config.yaml
num_hidden_layers: 13
hidden_size: 384
num_attention_heads: 6
num_key_value_heads: 2
head_dim: 64
intermediate_size: 1280
vocab_size: 8192
hidden_act: "swiglu"
norm: "rmsnorm"
norm_place: "pre"
norm_eps: 1e-06
positions: "rope"
rope_theta: 10000.0
rope_fraction: 1.0
qk_norm: false
attn_scale: 0.125
bias: "none"
tie_word_embeddings: false
parallel_block: false
init: "uniform"
init_std_qkv: 0.0385
init_std_o: 0.0
init_std_up: 0.0385
init_std_down: 0.0
optimizer: "soap_variant"
learning_rate: 0.00352
lr_mult_qkv: 0.7
lr_mult_o: 1.3
beta1: 0.95
beta2: 0.98
lr_head: 0.00613
max_grad_norm: 2.0
warmup_steps: 200
schedule: "cos"
final_lr_fraction: 0.03
batch_tokens: 131072
max_seq_len: 2048
doc_mask: false
train_tokens: 476700000
max_steps: 3637
dataset: "wikipedia_en"
Each number is 50 + 10 x the weight over its row's rms, rounded and kept within 0 to 99. Layers, rows and columns count from 0. The size before them is the row's rms in percent of the matrix's.

# gate: layer 2 MLP gate, 1280x384, rms 0.0772, rows 270-281, columns 192-383
# up: layer 2 MLP up, 1280x384, rms 0.0761, rows 270-281, columns 192-383
# down: layer 2 MLP down (transposed), 1280x384, rms 0.0642, rows 270-281, columns 192-383
gate270 092:39 43 63 51 46 51 47 39 55 50 64 45 65 42 44 67 48 51 42 63 74 48 60 49 30 53 38 42 51 41 52 36 53 62 62 49 37 70 58 50 70 60 51 62 44 49 42 47 39 55 70 34 40 60 68 52 45 69 41 83 38 56 42 61 56 22 46 48 83 53 54 60 51 51 45 36 45 66 40 51 56 34 52 57 46 39 35 49 70 41 46 50 62 50 35 41 52 58 72 49 47 46 44 63 42 59 28 54 52 50 54 36 48 60 47 52 59 34 60 53 43 41 49 41 56 46 67 55 48 57 48 43 43 38 59 56 64 41 53 53 47 58 47 23 29 59 38 42 54 59 46 57 51 42 54 54 41 45 36 55 47 42 46 41 41 55 59 63 54 47 58 58 48 41 61 58 42 50 51 60 59 54 46 45 63 56 44 34 47 55 36 40
up270 088:48 40 51 47 46 46 70 46 30 45 70 45 68 38 37 44 51 56 28 53 56 56 57 50 46 39 52 38 64 46 55 44 42 35 46 54 51 58 59 51 61 47 47 62 46 46 63 52 41 69 54 49 49 40 43 61 34 53 41 49 36 33 63 52 59 47 34 72 58 61 44 48 61 50 56 61 50 56 61 54 49 41 44 32 45 30 52 66 55 35 59 60 64 49 35 47 59 48 61 67 64 42 57 47 67 49 48 59 50 52 55 23 44 51 44 39 69 58 60 63 44 40 43 49 47 43 43 37 50 49 50 39 50 53 69 61 48 49 39 68 58 50 60 57 53 34 49 62 45 40 32 52 57 23 45 51 43 43 46 43 48 55 55 68 40 53 58 29 58 57 37 62 46 32 59 40 50 42 59 48 76 67 56 45 50 40 57 50 67 54 49 37
down270 098:60 61 60 64 84 59 31 55 49 43 46 53 45 44 54 51 44 36 44 42 49 66 59 49 56 44 41 41 72 45 48 55 65 49 68 56 49 52 53 51 43 48 53 39 46 31 45 50 33 58 41 55 48 61 50 49 53 53 43 52 32 60 41 44 46 34 54 52 62 42 39 62 44 38 37 47 42 59 56 39 69 67 56 46 25 64 50 47 56 53 56 46 42 49 53 59 49 45 36 50 48 49 55 61 56 54 60 39 49 57 44 43 45 41 48 44 45 63 60 57 47 48 56 42 51 63 54 49 46 29 28 41 38 46 58 56 66 52 49 41 46 50 57 34 50 65 53 40 59 59 55 52 56 49 40 40 59 58 45 63 34 31 39 48 55 45 63 62 31 48 69 33 39 43 71 60 45 50 56 68 60 41 54 61 59 48 52 50 45 50 48 39
gate271 100:38 58 37 54 54 54 49 48 60 55 60 36 45 46 46 53 38 49 40 63 52 44 64 71 59 36 45 53 28 50 53 51 22 65 47 50 40 50 49 58 64 27 46 52 67 38 58 40 48 66 55 49 60 63 63 69 40 52 39 57 44 45 42 27 38 55 42 42 61 43 50 44 55 26 49 52 52 60 62 48 55 60 68 55 44 39 59 46 34 55 43 54 51 45 52 42 45 44 51 42 57 38 58 58 40 46 46 45 43 55 51 44 32 62 48 49 45 58 60 41 64 54 59 43 52 57 60 38 53 45 31 54 52 59 64 51 45 42 44 63 56 60 52 41 39 30 63 54 40 60 37 46 53 54 59 54 52 52 63 45 67 43 42 57 49 45 69 59 28 57 38 52 48 54 42 41 60 52 49 42 50 59 51 40 52 62 46 42 63 47 44 51
up271 106:40 60 38 55 61 54 37 34 46 52 50 41 54 49 58 67 51 56 48 59 54 54 29 57 67 31 53 39 41 58 58 54 51 57 62 61 44 74 48 45 58 52 46 41 62 40 55 47 59 47 52 55 67 49 52 54 56 63 43 52 43 49 49 56 62 62 41 46 49 31 53 47 42 54 38 45 45 44 37 61 29 46 55 63 54 64 45 45 48 79 41 44 40 73 36 45 69 69 38 46 51 60 39 49 51 41 58 54 55 54 62 22 37 58 55 40 50 43 32 34 53 44 63 54 56 57 49 51 48 65 51 55 64 52 57 35 52 39 43 56 47 61 29 51 19 52 49 48 66 66 41 54 53 46 38 55 50 45 56 70 53 51 46 57 71 67 58 46 44 31 46 42 61 60 56 58 41 44 32 66 50 51 49 50 30 40 45 51 41 52 38 52
down271 102:52 33 46 47 41 54 40 59 51 42 48 61 76 51 55 48 48 37 45 56 51 51 42 42 50 43 47 39 56 52 44 45 54 59 42 30 34 53 53 44 33 47 40 45 73 55 50 35 41 56 52 52 60 61 57 63 47 75 50 52 66 65 49 40 61 63 57 38 50 52 40 35 49 33 49 56 68 50 56 35 62 42 53 70 48 44 46 35 61 75 52 46 51 43 52 58 52 46 54 60 68 55 41 57 47 45 45 42 55 53 56 52 44 44 33 49 41 31 55 40 57 47 53 36 68 42 60 53 44 49 37 45 51 49 52 49 50 50 42 54 47 30 62 35 50 56 53 53 48 48 50 48 57 70 33 14 63 45 62 53 72 75 63 38 43 35 60 47 57 55 52 53 44 60 46 30 55 58 43 51 29 46 58 54 47 43 35 68 59 40 41 48
gate272 098:44 48 53 44 53 54 37 39 54 50 49 53 41 69 65 58 57 55 67 54 53 54 60 59 52 55 43 55 41 56 47 72 56 41 64 53 40 42 68 39 45 45 50 57 60 54 36 61 48 52 35 29 47 66 43 39 53 42 53 67 61 70 50 46 55 49 31 66 42 56 50 40 48 38 44 59 57 53 52 47 37 53 51 57 47 37 56 55 53 61 49 40 52 53 34 60 48 33 50 33 46 57 67 49 47 52 53 41 62 57 55 47 60 47 49 31 64 43 58 60 67 49 38 62 44 44 54 47 47 76 37 63 49 42 51 62 48 58 55 40 49 44 40 48 49 41 47 54 38 56 59 49 32 53 32 54 39 57 31 53 31 55 51 40 52 52 40 66 48 44 68 45 54 54 43 40 60 49 44 48 64 45 57 65 62 36 45 51 66 53 73 56
up272 098:61 53 45 43 56 51 31 39 51 52 40 59 49 57 65 53 41 35 61 75 38 39 56 66 51 39 56 48 57 49 57 68 60 36 57 37 30 57 58 67 35 44 58 50 43 40 37 62 56 39 53 41 51 54 69 65 54 33 65 43 42 67 44 59 56 42 49 53 43 61 53 52 65 58 52 47 49 42 55 55 58 48 55 61 53 41 46 59 67 34 43 45 41 54 28 66 49 43 52 52 32 70 55 62 37 48 41 44 56 52 65 53 60 41 49 51 61 73 48 58 54 42 52 50 53 40 56 44 46 41 64 42 61 52 35 47 39 58 42 47 39 49 57 63 73 39 49 46 46 45 38 56 48 45 39 46 31 43 54 44 48 53 54 53 48 50 56 50 49 40 43 61 69 53 49 43 42 65 47 46 56 40 75 51 54 44 43 51 53 48 62 61
down272 097:53 51 35 51 50 49 46 48 53 42 27 53 56 48 55 58 31 45 48 50 51 61 48 46 35 46 57 61 52 64 51 46 33 57 59 56 48 53 37 39 55 33 57 39 59 47 38 46 52 49 45 66 47 41 56 41 69 50 39 51 53 51 39 49 55 51 59 52 64 52 50 44 64 28 71 42 56 61 52 35 57 35 45 37 62 39 71 60 51 59 53 73 49 45 35 46 46 60 43 54 43 46 42 33 48 44 44 49 61 44 61 46 36 41 55 57 43 59 44 57 51 34 44 55 55 43 63 39 49 38 53 42 55 51 59 72 32 44 47 49 40 49 42 50 56 32 47 45 59 41 61 44 49 45 59 44 43 57 68 43 39 44 44 56 40 73 52 52 41 38 48 58 51 46 64 50 45 58 40 53 48 47 70 42 32 68 44 41 40 50 61 42
gate273 093:44 51 60 60 45 35 50 76 39 45 63 48 48 36 55 41 61 48 40 16 45 57 45 47 60 55 66 55 49 46 46 57 47 52 58 50 75 61 55 52 48 46 51 56 51 52 46 62 49 41 39 54 45 61 44 41 12 49 29 59 36 47 53 55 58 58 73 63 67 60 58 53 39 41 45 48 51 47 59 54 60 35 50 63 42 50 54 66 47 48 40 53 53 60 61 42 49 46 26 47 46 35 43 57 45 40 36 45 50 38 48 48 40 45 63 70 41 59 45 26 41 49 41 33 67 47 30 55 50 49 52 36 32 41 52 34 51 51 64 53 60 58 38 45 42 47 49 62 50 52 65 24 45 48 46 39 50 53 42 49 56 50 62 51 50 54 45 39 55 47 49 36 47 41 53 46 49 40 48 61 48 56 58 51 54 41 41 34 58 36 50 43
up273 096:25 48 44 55 55 41 54 47 43 50 75 39 42 51 51 38 46 56 52 55 52 46 37 49 54 51 60 48 28 61 47 50 38 64 52 40 53 59 46 32 39 58 32 41 58 37 47 64 37 58 61 53 57 50 52 46 31 48 48 43 55 59 32 56 64 74 57 34 49 42 68 58 60 40 56 35 45 53 50 69 54 37 52 56 46 48 51 46 55 47 54 59 64 38 51 54 43 56 51 33 52 60 60 69 54 60 53 45 54 69 49 38 49 50 50 72 54 47 35 40 46 52 46 23 44 61 34 54 50 47 52 50 61 54 37 32 60 58 49 58 44 45 43 64 46 44 68 62 45 61 67 45 55 43 35 20 48 56 36 48 44 47 49 43 67 49 52 53 37 47 47 45 53 30 43 40 60 46 56 49 58 70 54 58 46 54 54 37 60 52 57 59
down273 100:51 47 51 35 35 66 56 58 45 55 36 44 52 29 26 36 47 58 44 47 51 53 57 51 63 33 68 75 54 50 52 39 33 51 41 51 56 53 33 57 46 49 52 53 72 48 49 51 49 58 51 33 50 46 28 40 38 81 59 59 45 63 56 36 53 72 43 35 53 53 68 40 60 50 64 47 49 49 58 48 37 39 58 42 50 43 52 44 48 72 47 58 42 67 37 49 49 52 58 49 50 54 46 41 57 54 39 58 55 36 57 55 42 42 63 69 45 59 46 55 51 53 43 59 56 60 45 72 59 34 42 54 49 45 45 60 68 45 44 46 51 54 50 67 31 62 31 51 29 54 59 47 69 46 32 61 38 52 40 45 51 31 55 50 47 66 48 44 51 56 49 61 44 39 55 55 57 46 48 38 52 51 66 67 43 46 44 66 46 57 36 44
gate274 094:45 66 56 40 64 57 40 53 24 49 39 56 36 53 50 52 49 45 52 58 23 46 50 48 52 63 60 34 42 54 41 53 45 48 43 31 66 58 48 54 36 58 55 39 50 38 37 31 62 66 31 51 27 52 47 56 53 56 34 61 40 35 45 47 49 58 48 62 54 40 46 46 64 48 62 49 38 55 51 54 56 41 57 44 56 50 49 53 39 40 60 48 36 46 48 54 46 51 67 49 45 39 68 65 42 52 71 55 31 45 51 49 51 60 45 47 27 53 40 47 53 48 61 49 55 62 80 38 39 59 64 45 60 48 56 57 54 50 61 53 48 42 47 40 40 59 52 64 62 75 54 41 43 26 59 56 60 50 56 36 47 50 56 45 40 56 47 27 61 47 56 61 53 57 55 49 42 45 61 30 45 62 51 40 32 47 66 37 30 62 56 54
up274 097:52 43 46 69 44 48 38 53 55 58 46 43 51 26 58 55 50 36 34 48 47 57 47 58 57 53 50 59 38 50 35 57 42 33 47 42 64 47 43 55 46 55 55 48 34 36 46 48 59 46 56 40 50 66 62 61 41 55 61 68 29 62 58 48 47 41 50 44 38 56 36 62 47 40 61 53 39 44 51 36 51 61 40 48 50 36 54 56 42 37 22 45 57 43 50 50 52 59 37 53 41 60 57 47 38 65 53 42 55 38 63 38 51 47 41 30 41 55 69 67 48 47 59 50 49 66 69 47 55 47 33 49 62 50 41 57 37 45 56 68 51 52 51 36 42 44 53 52 38 60 40 60 25 43 66 50 41 63 37 55 51 49 44 59 49 50 50 51 61 49 51 47 52 37 64 53 55 54 38 43 67 56 46 41 53 56 42 46 32 51 54 34
down274 098:63 44 38 58 30 35 61 45 30 51 50 45 53 62 61 57 39 42 54 45 65 55 58 67 51 61 56 54 39 48 43 61 53 41 37 62 64 41 45 41 62 32 48 44 62 25 53 53 55 58 68 50 56 74 32 35 51 52 55 47 44 36 57 33 52 43 61 55 48 69 48 36 56 34 49 37 50 43 44 39 35 58 45 55 28 50 58 28 34 50 57 34 41 35 45 60 42 51 51 49 41 62 53 52 55 39 52 40 49 43 40 55 62 53 35 43 48 75 47 52 43 41 60 49 58 32 51 50 66 32 42 54 53 46 64 49 66 49 68 53 66 56 49 42 32 39 41 37 32 47 44 55 38 59 41 51 60 51 48 48 51 62 38 56 66 57 29 63 79 48 57 58 54 38 54 43 47 57 42 63 43 72 59 76 42 60 48 60 46 49 48 52
gate275 096:48 49 47 34 48 59 47 45 65 53 46 37 56 43 56 61 64 62 67 37 51 62 31 66 48 57 51 55 56 33 59 29 57 53 52 58 54 51 45 62 37 43 44 42 68 49 54 49 49 67 53 57 39 45 55 35 54 32 40 53 66 64 70 56 21 40 61 47 65 79 48 55 65 38 52 44 66 58 32 47 60 46 62 45 45 36 54 50 45 62 61 35 50 43 50 45 61 50 50 52 53 50 33 34 33 40 62 26 51 54 27 28 48 32 41 44 46 36 42 43 49 54 59 62 37 54 49 56 68 41 56 50 51 50 64 61 39 52 55 57 54 47 71 54 73 54 45 50 46 44 44 49 38 62 57 51 41 34 47 44 50 45 49 46 46 47 39 55 49 28 46 44 56 57 48 42 57 35 54 50 50 56 45 38 56 60 41 45 43 63 48 41
up275 100:47 52 49 53 39 52 61 36 58 47 52 61 44 49 57 58 31 47 55 39 52 34 33 53 57 35 63 48 40 42 41 52 42 49 63 59 69 29 51 30 48 55 63 57 45 55 39 59 43 33 64 57 45 52 45 49 56 44 44 55 53 48 37 47 72 47 49 54 68 59 55 53 59 56 61 56 40 53 59 58 66 52 40 50 54 47 60 57 35 61 50 55 37 63 48 46 70 73 50 54 52 47 48 44 39 38 49 48 41 33 52 50 58 58 63 29 21 49 62 54 39 31 37 65 49 48 41 61 65 58 47 52 57 45 45 60 67 61 52 66 55 54 45 47 58 49 46 62 44 33 57 54 59 33 56 54 49 56 43 67 52 45 50 55 47 42 21 39 43 56 46 45 53 50 64 61 60 55 50 50 38 58 56 27 48 43 41 60 45 51 68 67
down275 103:40 48 43 55 43 51 67 61 31 49 41 44 43 56 48 45 55 62 62 56 66 55 47 63 49 34 48 50 44 51 45 56 51 48 64 33 64 33 45 37 43 70 61 50 52 60 51 63 45 52 54 53 66 55 45 54 46 45 47 46 56 43 45 52 50 38 50 44 45 46 49 71 33 53 79 52 32 53 29 50 53 43 65 61 62 60 42 68 53 61 40 61 53 43 54 50 67 60 58 56 51 35 45 43 54 44 39 68 46 61 47 46 56 53 59 22 45 51 64 43 44 34 49 57 69 26 43 53 44 44 32 52 46 40 40 59 48 55 25 29 31 35 51 49 61 51 51 61 62 51 48 45 66 58 55 18 43 58 39 62 61 57 57 58 41 57 61 52 51 52 37 65 44 45 61 46 53 34 64 36 37 39 75 58 29 39 59 67 51 62 52 55
gate276 095:49 43 56 38 42 36 39 52 62 51 42 61 43 35 57 58 54 52 47 57 56 50 52 52 66 34 54 40 53 49 45 59 29 54 61 63 69 44 60 39 54 53 46 50 56 59 49 51 55 34 51 63 58 61 53 68 49 29 49 40 54 48 65 34 39 52 33 63 71 36 40 53 69 52 48 42 54 56 47 45 47 36 35 48 36 39 52 55 64 46 41 42 54 49 46 49 44 36 55 61 61 35 52 62 48 56 37 39 25 40 71 52 42 58 35 45 52 59 60 48 53 57 47 44 70 54 54 55 45 48 55 49 54 48 54 53 51 44 23 38 45 40 68 34 44 70 45 41 39 53 38 51 51 59 45 40 52 52 51 49 38 53 60 46 48 40 58 52 44 39 61 46 68 55 66 55 51 53 53 63 51 58 57 59 49 45 37 53 44 32 75 36
up276 091:42 65 43 46 51 56 69 47 42 40 38 41 52 52 47 42 50 50 55 52 51 52 32 42 43 29 64 48 29 38 54 52 66 60 57 54 37 52 45 53 54 43 46 55 40 54 36 32 43 50 57 65 33 48 48 65 44 57 49 25 58 47 57 49 57 55 57 39 64 69 38 65 22 48 44 37 42 67 45 53 53 26 47 47 56 50 46 64 53 68 46 66 66 54 48 35 53 51 34 42 52 53 33 69 61 26 50 60 26 48 67 44 44 47 42 49 65 55 58 58 36 41 46 48 62 29 51 58 52 62 47 45 34 48 45 55 72 45 42 42 64 49 46 36 40 41 58 60 38 49 41 54 51 44 63 60 31 59 63 48 46 37 44 53 55 42 55 59 49 46 64 54 60 50 47 57 57 47 30 54 44 29 23 41 40 62 49 54 49 66 42 48
down276 099:42 59 55 47 56 70 41 47 45 52 54 41 51 54 44 41 42 58 54 44 45 34 53 42 59 51 39 53 45 50 70 59 61 42 46 56 58 41 54 49 38 40 50 47 44 27 43 38 51 39 64 47 51 52 42 52 52 50 64 52 51 52 53 68 37 59 49 51 51 41 72 26 44 51 66 46 31 57 48 58 63 47 55 41 47 60 55 60 52 51 55 38 55 47 41 46 51 58 35 57 48 66 56 49 58 61 62 35 43 44 35 53 61 41 32 38 27 38 69 53 47 43 39 48 51 48 55 31 35 43 55 58 58 64 37 40 53 62 57 60 60 75 45 54 41 60 45 37 49 40 36 51 43 48 55 31 44 61 47 47 31 60 59 48 52 51 37 44 53 55 43 65 38 53 39 49 47 55 50 41 42 48 49 33 72 45 45 49 52 51 49 33
gate277 097:42 60 54 52 29 42 50 36 63 54 72 51 56 46 53 41 45 44 47 48 52 59 54 45 62 50 54 53 56 67 57 55 32 36 57 30 64 53 56 36 30 44 44 47 53 56 56 46 46 36 36 47 50 48 55 52 43 55 42 49 38 50 54 27 63 48 54 53 38 47 72 62 41 53 62 49 60 50 60 61 32 52 53 52 45 45 55 68 57 43 54 58 48 53 49 48 49 92 65 60 49 44 38 45 61 45 59 40 60 44 52 47 56 53 55 54 51 59 52 62 50 45 62 47 32 47 42 55 67 52 54 28 39 41 45 36 61 43 52 53 45 58 54 62 43 74 34 60 60 51 45 48 56 70 41 70 68 43 48 51 56 23 52 50 35 39 46 35 28 52 60 51 50 42 60 55 64 62 56 53 41 52 35 47 55 62 61 59 35 51 58 65
up277 099:54 48 21 60 44 52 49 34 38 44 51 36 45 48 71 39 45 65 42 45 55 48 31 53 51 51 29 51 32 34 45 61 54 54 60 35 53 63 54 63 57 55 54 52 56 58 40 50 44 56 47 58 51 53 50 41 49 47 42 51 50 41 51 49 49 62 66 66 31 46 66 44 62 36 52 47 35 68 34 51 48 52 56 47 45 45 52 63 52 56 43 45 48 40 51 46 47 53 49 42 54 48 36 39 49 38 46 45 47 69 34 35 61 42 27 48 57 57 51 49 57 62 54 55 37 51 40 58 44 58 48 67 45 43 41 47 36 54 49 50 04 56 31 58 68 51 60 52 59 53 64 51 35 51 41 61 54 72 48 42 46 47 61 48 52 47 50 49 48 52 41 36 59 54 47 54 52 52 47 55 51 51 29 64 42 46 40 66 54 47 71 42
down277 102:66 38 52 54 54 43 34 57 55 52 59 53 53 47 49 56 59 45 46 59 43 60 52 45 45 40 48 45 38 58 60 51 72 57 48 57 47 58 45 70 43 40 71 52 50 56 56 71 53 50 50 51 57 59 57 45 65 36 39 31 64 52 56 50 61 41 43 58 63 63 55 57 60 59 44 53 57 66 48 38 44 60 54 46 70 57 45 52 53 28 50 64 46 40 49 39 58 45 45 57 48 34 57 53 57 54 39 51 57 50 58 61 50 65 53 50 33 35 54 43 59 58 70 63 34 57 65 58 31 40 49 32 35 53 59 49 40 65 45 56 46 18 64 48 59 51 56 54 35 37 37 51 51 48 61 60 46 53 35 37 44 55 49 39 39 49 38 51 49 41 36 33 60 46 52 51 52 39 42 47 50 27 49 45 43 45 43 37 56 45 52 33
gate278 093:61 55 43 46 38 48 44 66 78 51 39 40 59 30 61 54 43 40 45 60 46 55 49 49 41 44 62 47 32 49 44 38 48 63 54 41 31 52 43 70 62 42 37 66 57 31 41 42 38 33 50 48 58 35 44 40 45 52 52 46 52 38 50 66 55 52 61 41 62 46 39 45 45 47 35 42 30 33 51 55 50 43 58 43 50 47 56 53 42 47 51 49 57 49 49 44 57 41 50 43 58 68 34 49 58 56 52 28 50 51 49 34 57 48 57 66 47 64 54 58 49 55 41 30 38 40 49 55 42 44 61 45 47 53 48 46 59 38 48 66 37 37 51 55 57 40 67 51 71 55 43 49 54 53 59 59 59 61 44 61 30 42 43 36 60 56 47 37 68 52 49 51 47 56 54 46 49 52 55 49 41 47 63 67 43 62 60 45 55 50 53 72
up278 097:42 55 63 35 54 45 54 38 45 46 49 47 41 55 39 55 49 53 53 53 52 58 47 55 58 53 44 47 47 40 62 40 44 48 47 63 58 46 36 43 49 39 51 45 47 69 61 43 48 49 53 49 37 59 59 54 45 42 62 56 54 59 66 63 60 46 49 73 25 44 65 38 58 49 40 47 44 58 34 32 46 52 62 49 32 48 63 41 37 54 52 54 66 51 67 36 46 69 56 55 65 45 56 41 59 52 66 54 36 40 55 60 62 48 40 40 37 60 31 44 57 47 49 59 53 45 55 47 47 50 38 45 62 34 43 58 48 58 34 36 34 47 35 50 25 48 55 53 41 43 39 55 51 69 52 42 45 45 50 35 68 46 43 48 57 38 40 52 25 61 59 56 33 58 56 55 41 46 33 49 54 44 54 48 74 51 35 36 39 43 49 44
down278 099:51 45 37 58 54 69 54 51 58 37 65 59 51 54 51 52 50 60 24 50 40 45 47 52 42 61 55 52 43 50 48 24 48 49 67 60 63 36 51 36 48 37 44 58 51 47 44 30 46 62 48 54 30 39 61 50 47 60 63 68 45 48 55 65 51 62 43 37 47 33 56 38 63 40 50 47 51 51 33 57 53 39 37 28 60 53 52 28 50 55 56 53 49 61 62 48 50 51 38 58 47 60 67 41 57 42 51 62 45 43 47 59 30 47 48 52 53 50 40 43 53 48 36 56 44 47 61 60 39 40 60 63 53 49 49 52 46 71 51 56 62 36 51 33 42 63 45 51 62 51 59 67 55 63 62 44 35 42 55 47 49 44 31 57 61 52 32 61 34 73 48 49 49 43 46 29 54 39 62 36 47 52 60 28 53 62 58 18 40 26 46 43
gate279 108:38 48 56 36 62 53 47 39 57 56 52 59 53 33 44 47 48 45 40 29 50 50 54 57 51 54 59 67 50 43 45 72 40 62 52 45 44 45 36 47 56 57 72 49 59 46 55 34 39 37 19 63 45 32 46 49 41 67 46 49 55 60 56 56 52 36 51 40 35 50 60 49 56 46 61 60 55 48 54 32 43 31 33 70 49 66 45 53 45 55 45 60 47 49 40 42 43 54 56 50 62 36 59 46 50 44 54 53 55 46 56 68 57 41 47 57 34 49 37 46 31 40 44 37 65 32 65 41 19 54 49 62 33 48 56 61 41 58 42 42 53 48 44 68 59 52 49 38 43 36 51 54 75 55 41 42 61 36 51 52 51 46 65 60 55 64 59 51 50 63 45 47 58 32 62 50 54 54 47 48 56 57 49 61 59 43 40 46 73 25 50 38
up279 110:36 57 41 61 58 49 50 44 46 62 38 43 49 44 67 57 57 27 35 65 59 55 59 33 59 47 39 69 48 56 62 37 31 41 42 64 60 40 74 36 35 46 65 58 28 39 53 53 58 53 40 48 51 48 58 36 44 43 57 58 62 53 58 66 58 43 46 50 59 34 51 59 50 71 39 73 39 27 42 34 64 52 44 53 69 46 45 59 61 46 49 68 52 64 41 48 46 41 51 51 31 48 72 49 47 39 50 51 48 41 49 45 66 53 33 63 62 57 58 43 61 52 48 51 48 64 50 61 55 48 50 51 53 44 52 59 67 52 42 67 56 56 52 46 51 53 32 52 41 59 59 64 57 46 56 48 46 61 47 30 52 61 54 53 35 40 40 41 52 44 63 48 46 31 41 48 56 43 49 58 60 53 64 50 64 43 56 56 35 53 53 55
down279 099:52 26 28 39 50 61 53 48 58 58 33 37 49 46 59 39 51 48 37 54 63 53 63 50 51 59 63 61 48 56 52 33 46 58 54 47 45 42 65 30 54 32 42 60 62 42 45 47 59 55 66 36 45 44 39 57 43 47 43 56 65 29 34 37 37 49 48 59 52 38 58 58 64 75 57 52 63 32 42 59 57 51 36 56 41 49 68 23 42 44 39 68 39 58 52 54 56 50 49 51 43 51 43 57 36 56 35 50 64 43 39 59 55 41 63 52 44 57 48 51 69 46 52 52 62 31 51 56 38 53 47 68 42 57 55 61 67 39 55 46 47 48 53 41 56 72 37 38 43 51 44 41 46 39 33 43 53 51 50 36 49 63 53 58 51 47 60 44 41 52 52 52 45 54 40 58 53 39 44 63 66 38 50 39 38 44 42 58 52 49 21 49
gate280 097:51 49 61 41 40 34 62 70 59 56 57 58 48 52 64 58 55 47 61 32 54 22 37 59 60 43 66 60 50 53 46 50 45 39 58 58 52 63 47 47 62 53 46 52 62 56 57 50 48 44 58 50 51 44 44 63 33 38 54 61 42 54 46 61 57 51 40 70 55 59 44 50 54 89 53 60 68 51 51 39 45 33 29 43 36 55 53 40 33 42 52 52 43 55 52 49 43 48 66 47 43 52 50 51 57 54 66 60 62 37 54 38 35 50 63 65 56 68 49 65 57 39 52 44 56 55 59 65 37 56 38 45 31 66 65 47 39 36 51 45 62 55 61 54 53 24 47 40 62 52 45 56 42 51 58 38 58 58 72 61 62 46 45 43 69 40 44 34 47 56 52 52 42 49 47 37 60 49 55 38 41 39 57 40 31 45 49 41 42 66 48 43
up280 096:46 47 36 40 40 69 69 62 44 63 29 40 52 64 62 35 50 46 40 46 64 62 47 46 51 46 33 59 37 52 54 39 45 47 35 45 43 72 53 47 58 40 53 66 53 56 30 54 55 54 59 58 66 55 56 52 37 45 48 57 40 57 46 47 61 57 57 40 60 47 60 55 52 60 45 54 29 62 36 56 42 34 48 71 50 52 56 22 53 42 49 58 54 53 47 40 32 60 58 28 49 49 55 51 41 50 58 46 57 61 43 66 54 61 36 69 51 45 41 31 40 47 36 51 52 56 67 72 48 47 36 43 58 60 36 66 66 48 36 65 51 34 65 43 58 52 46 46 38 59 37 32 67 43 65 47 50 57 54 59 24 26 50 38 44 51 55 60 56 43 59 58 63 42 68 52 36 33 45 49 47 46 46 58 42 61 53 49 47 33 49 37
down280 098:58 54 50 37 47 65 57 53 33 46 64 47 61 45 51 50 60 52 49 36 59 58 34 42 49 68 49 54 52 67 43 46 55 40 55 42 47 45 34 53 45 51 64 52 53 58 35 41 53 41 60 57 54 55 38 64 55 44 64 49 30 20 48 55 51 59 53 57 59 67 44 48 47 60 38 40 51 66 26 51 52 47 42 69 48 52 53 33 61 50 43 63 45 65 52 34 61 42 54 32 57 71 37 40 50 34 72 39 50 61 54 43 42 42 50 58 37 49 38 38 41 46 50 40 70 50 53 67 44 47 53 63 59 30 50 56 55 48 46 46 43 31 49 53 47 58 59 75 58 57 73 48 58 38 56 64 52 53 60 57 46 47 69 40 44 45 60 56 67 54 43 56 64 37 46 52 49 77 38 39 57 61 61 59 57 53 62 43 53 39 68 50
gate281 101:50 50 22 45 42 51 46 64 50 43 62 58 52 57 58 53 51 52 52 41 41 57 26 46 35 40 44 58 59 47 45 35 78 39 58 55 40 46 53 47 54 44 42 40 41 39 47 56 51 55 22 48 50 23 56 48 62 52 46 42 54 58 42 45 59 63 50 74 45 53 52 65 28 72 32 32 43 50 40 51 50 38 38 53 59 57 73 54 47 54 46 47 48 38 50 43 67 58 46 39 43 72 60 55 67 52 51 51 48 58 51 38 51 56 32 45 39 50 60 41 56 55 57 61 72 36 36 46 40 46 40 54 53 48 68 30 40 41 67 57 32 46 55 42 71 41 53 70 52 59 48 62 60 47 58 68 49 50 42 42 56 42 47 47 53 44 46 51 41 55 32 48 59 59 48 44 44 45 39 39 51 48 39 59 52 33 53 26 48 55 46 46
up281 097:55 59 48 51 48 53 46 42 50 50 59 50 51 53 45 54 51 42 54 52 69 49 54 50 58 65 59 64 35 58 41 47 39 60 54 69 59 59 50 47 66 53 55 58 61 60 61 49 32 44 42 51 49 53 44 47 43 39 65 51 53 39 37 65 56 56 40 36 54 50 54 44 52 40 55 55 37 59 55 50 64 56 59 51 56 36 51 43 44 25 47 52 65 45 45 54 59 59 48 53 51 39 48 60 43 38 63 48 67 44 64 35 51 47 34 45 59 43 59 58 22 47 50 59 28 47 37 61 61 36 58 66 47 54 32 55 48 34 38 57 56 50 57 69 48 52 39 45 48 50 57 54 31 69 43 59 56 43 34 46 45 38 44 52 54 63 49 49 57 57 75 56 60 52 38 59 64 68 56 61 53 41 54 39 54 51 77 57 57 55 61 37
down281 098:43 55 47 56 36 37 55 49 51 37 68 66 56 48 48 55 46 76 55 52 45 52 59 30 45 50 48 46 46 44 31 56 68 77 56 34 44 45 29 40 36 37 61 44 70 54 45 48 65 49 56 42 46 49 30 57 51 40 49 53 33 43 49 53 50 59 44 72 55 44 47 45 52 58 53 46 52 46 42 55 49 60 72 44 59 36 36 42 45 49 47 69 54 47 46 35 41 45 47 29 62 34 55 44 57 31 41 51 50 51 57 45 61 35 65 36 43 47 55 49 39 53 54 55 47 63 47 65 48 64 61 72 48 45 67 43 47 32 60 52 52 37 51 51 40 38 48 36 52 48 57 46 52 60 30 45 61 56 55 59 46 52 56 45 53 46 45 21 68 47 54 41 58 48 57 27 45 46 43 47 50 43 65 45 29 48 52 50 31 48 49 62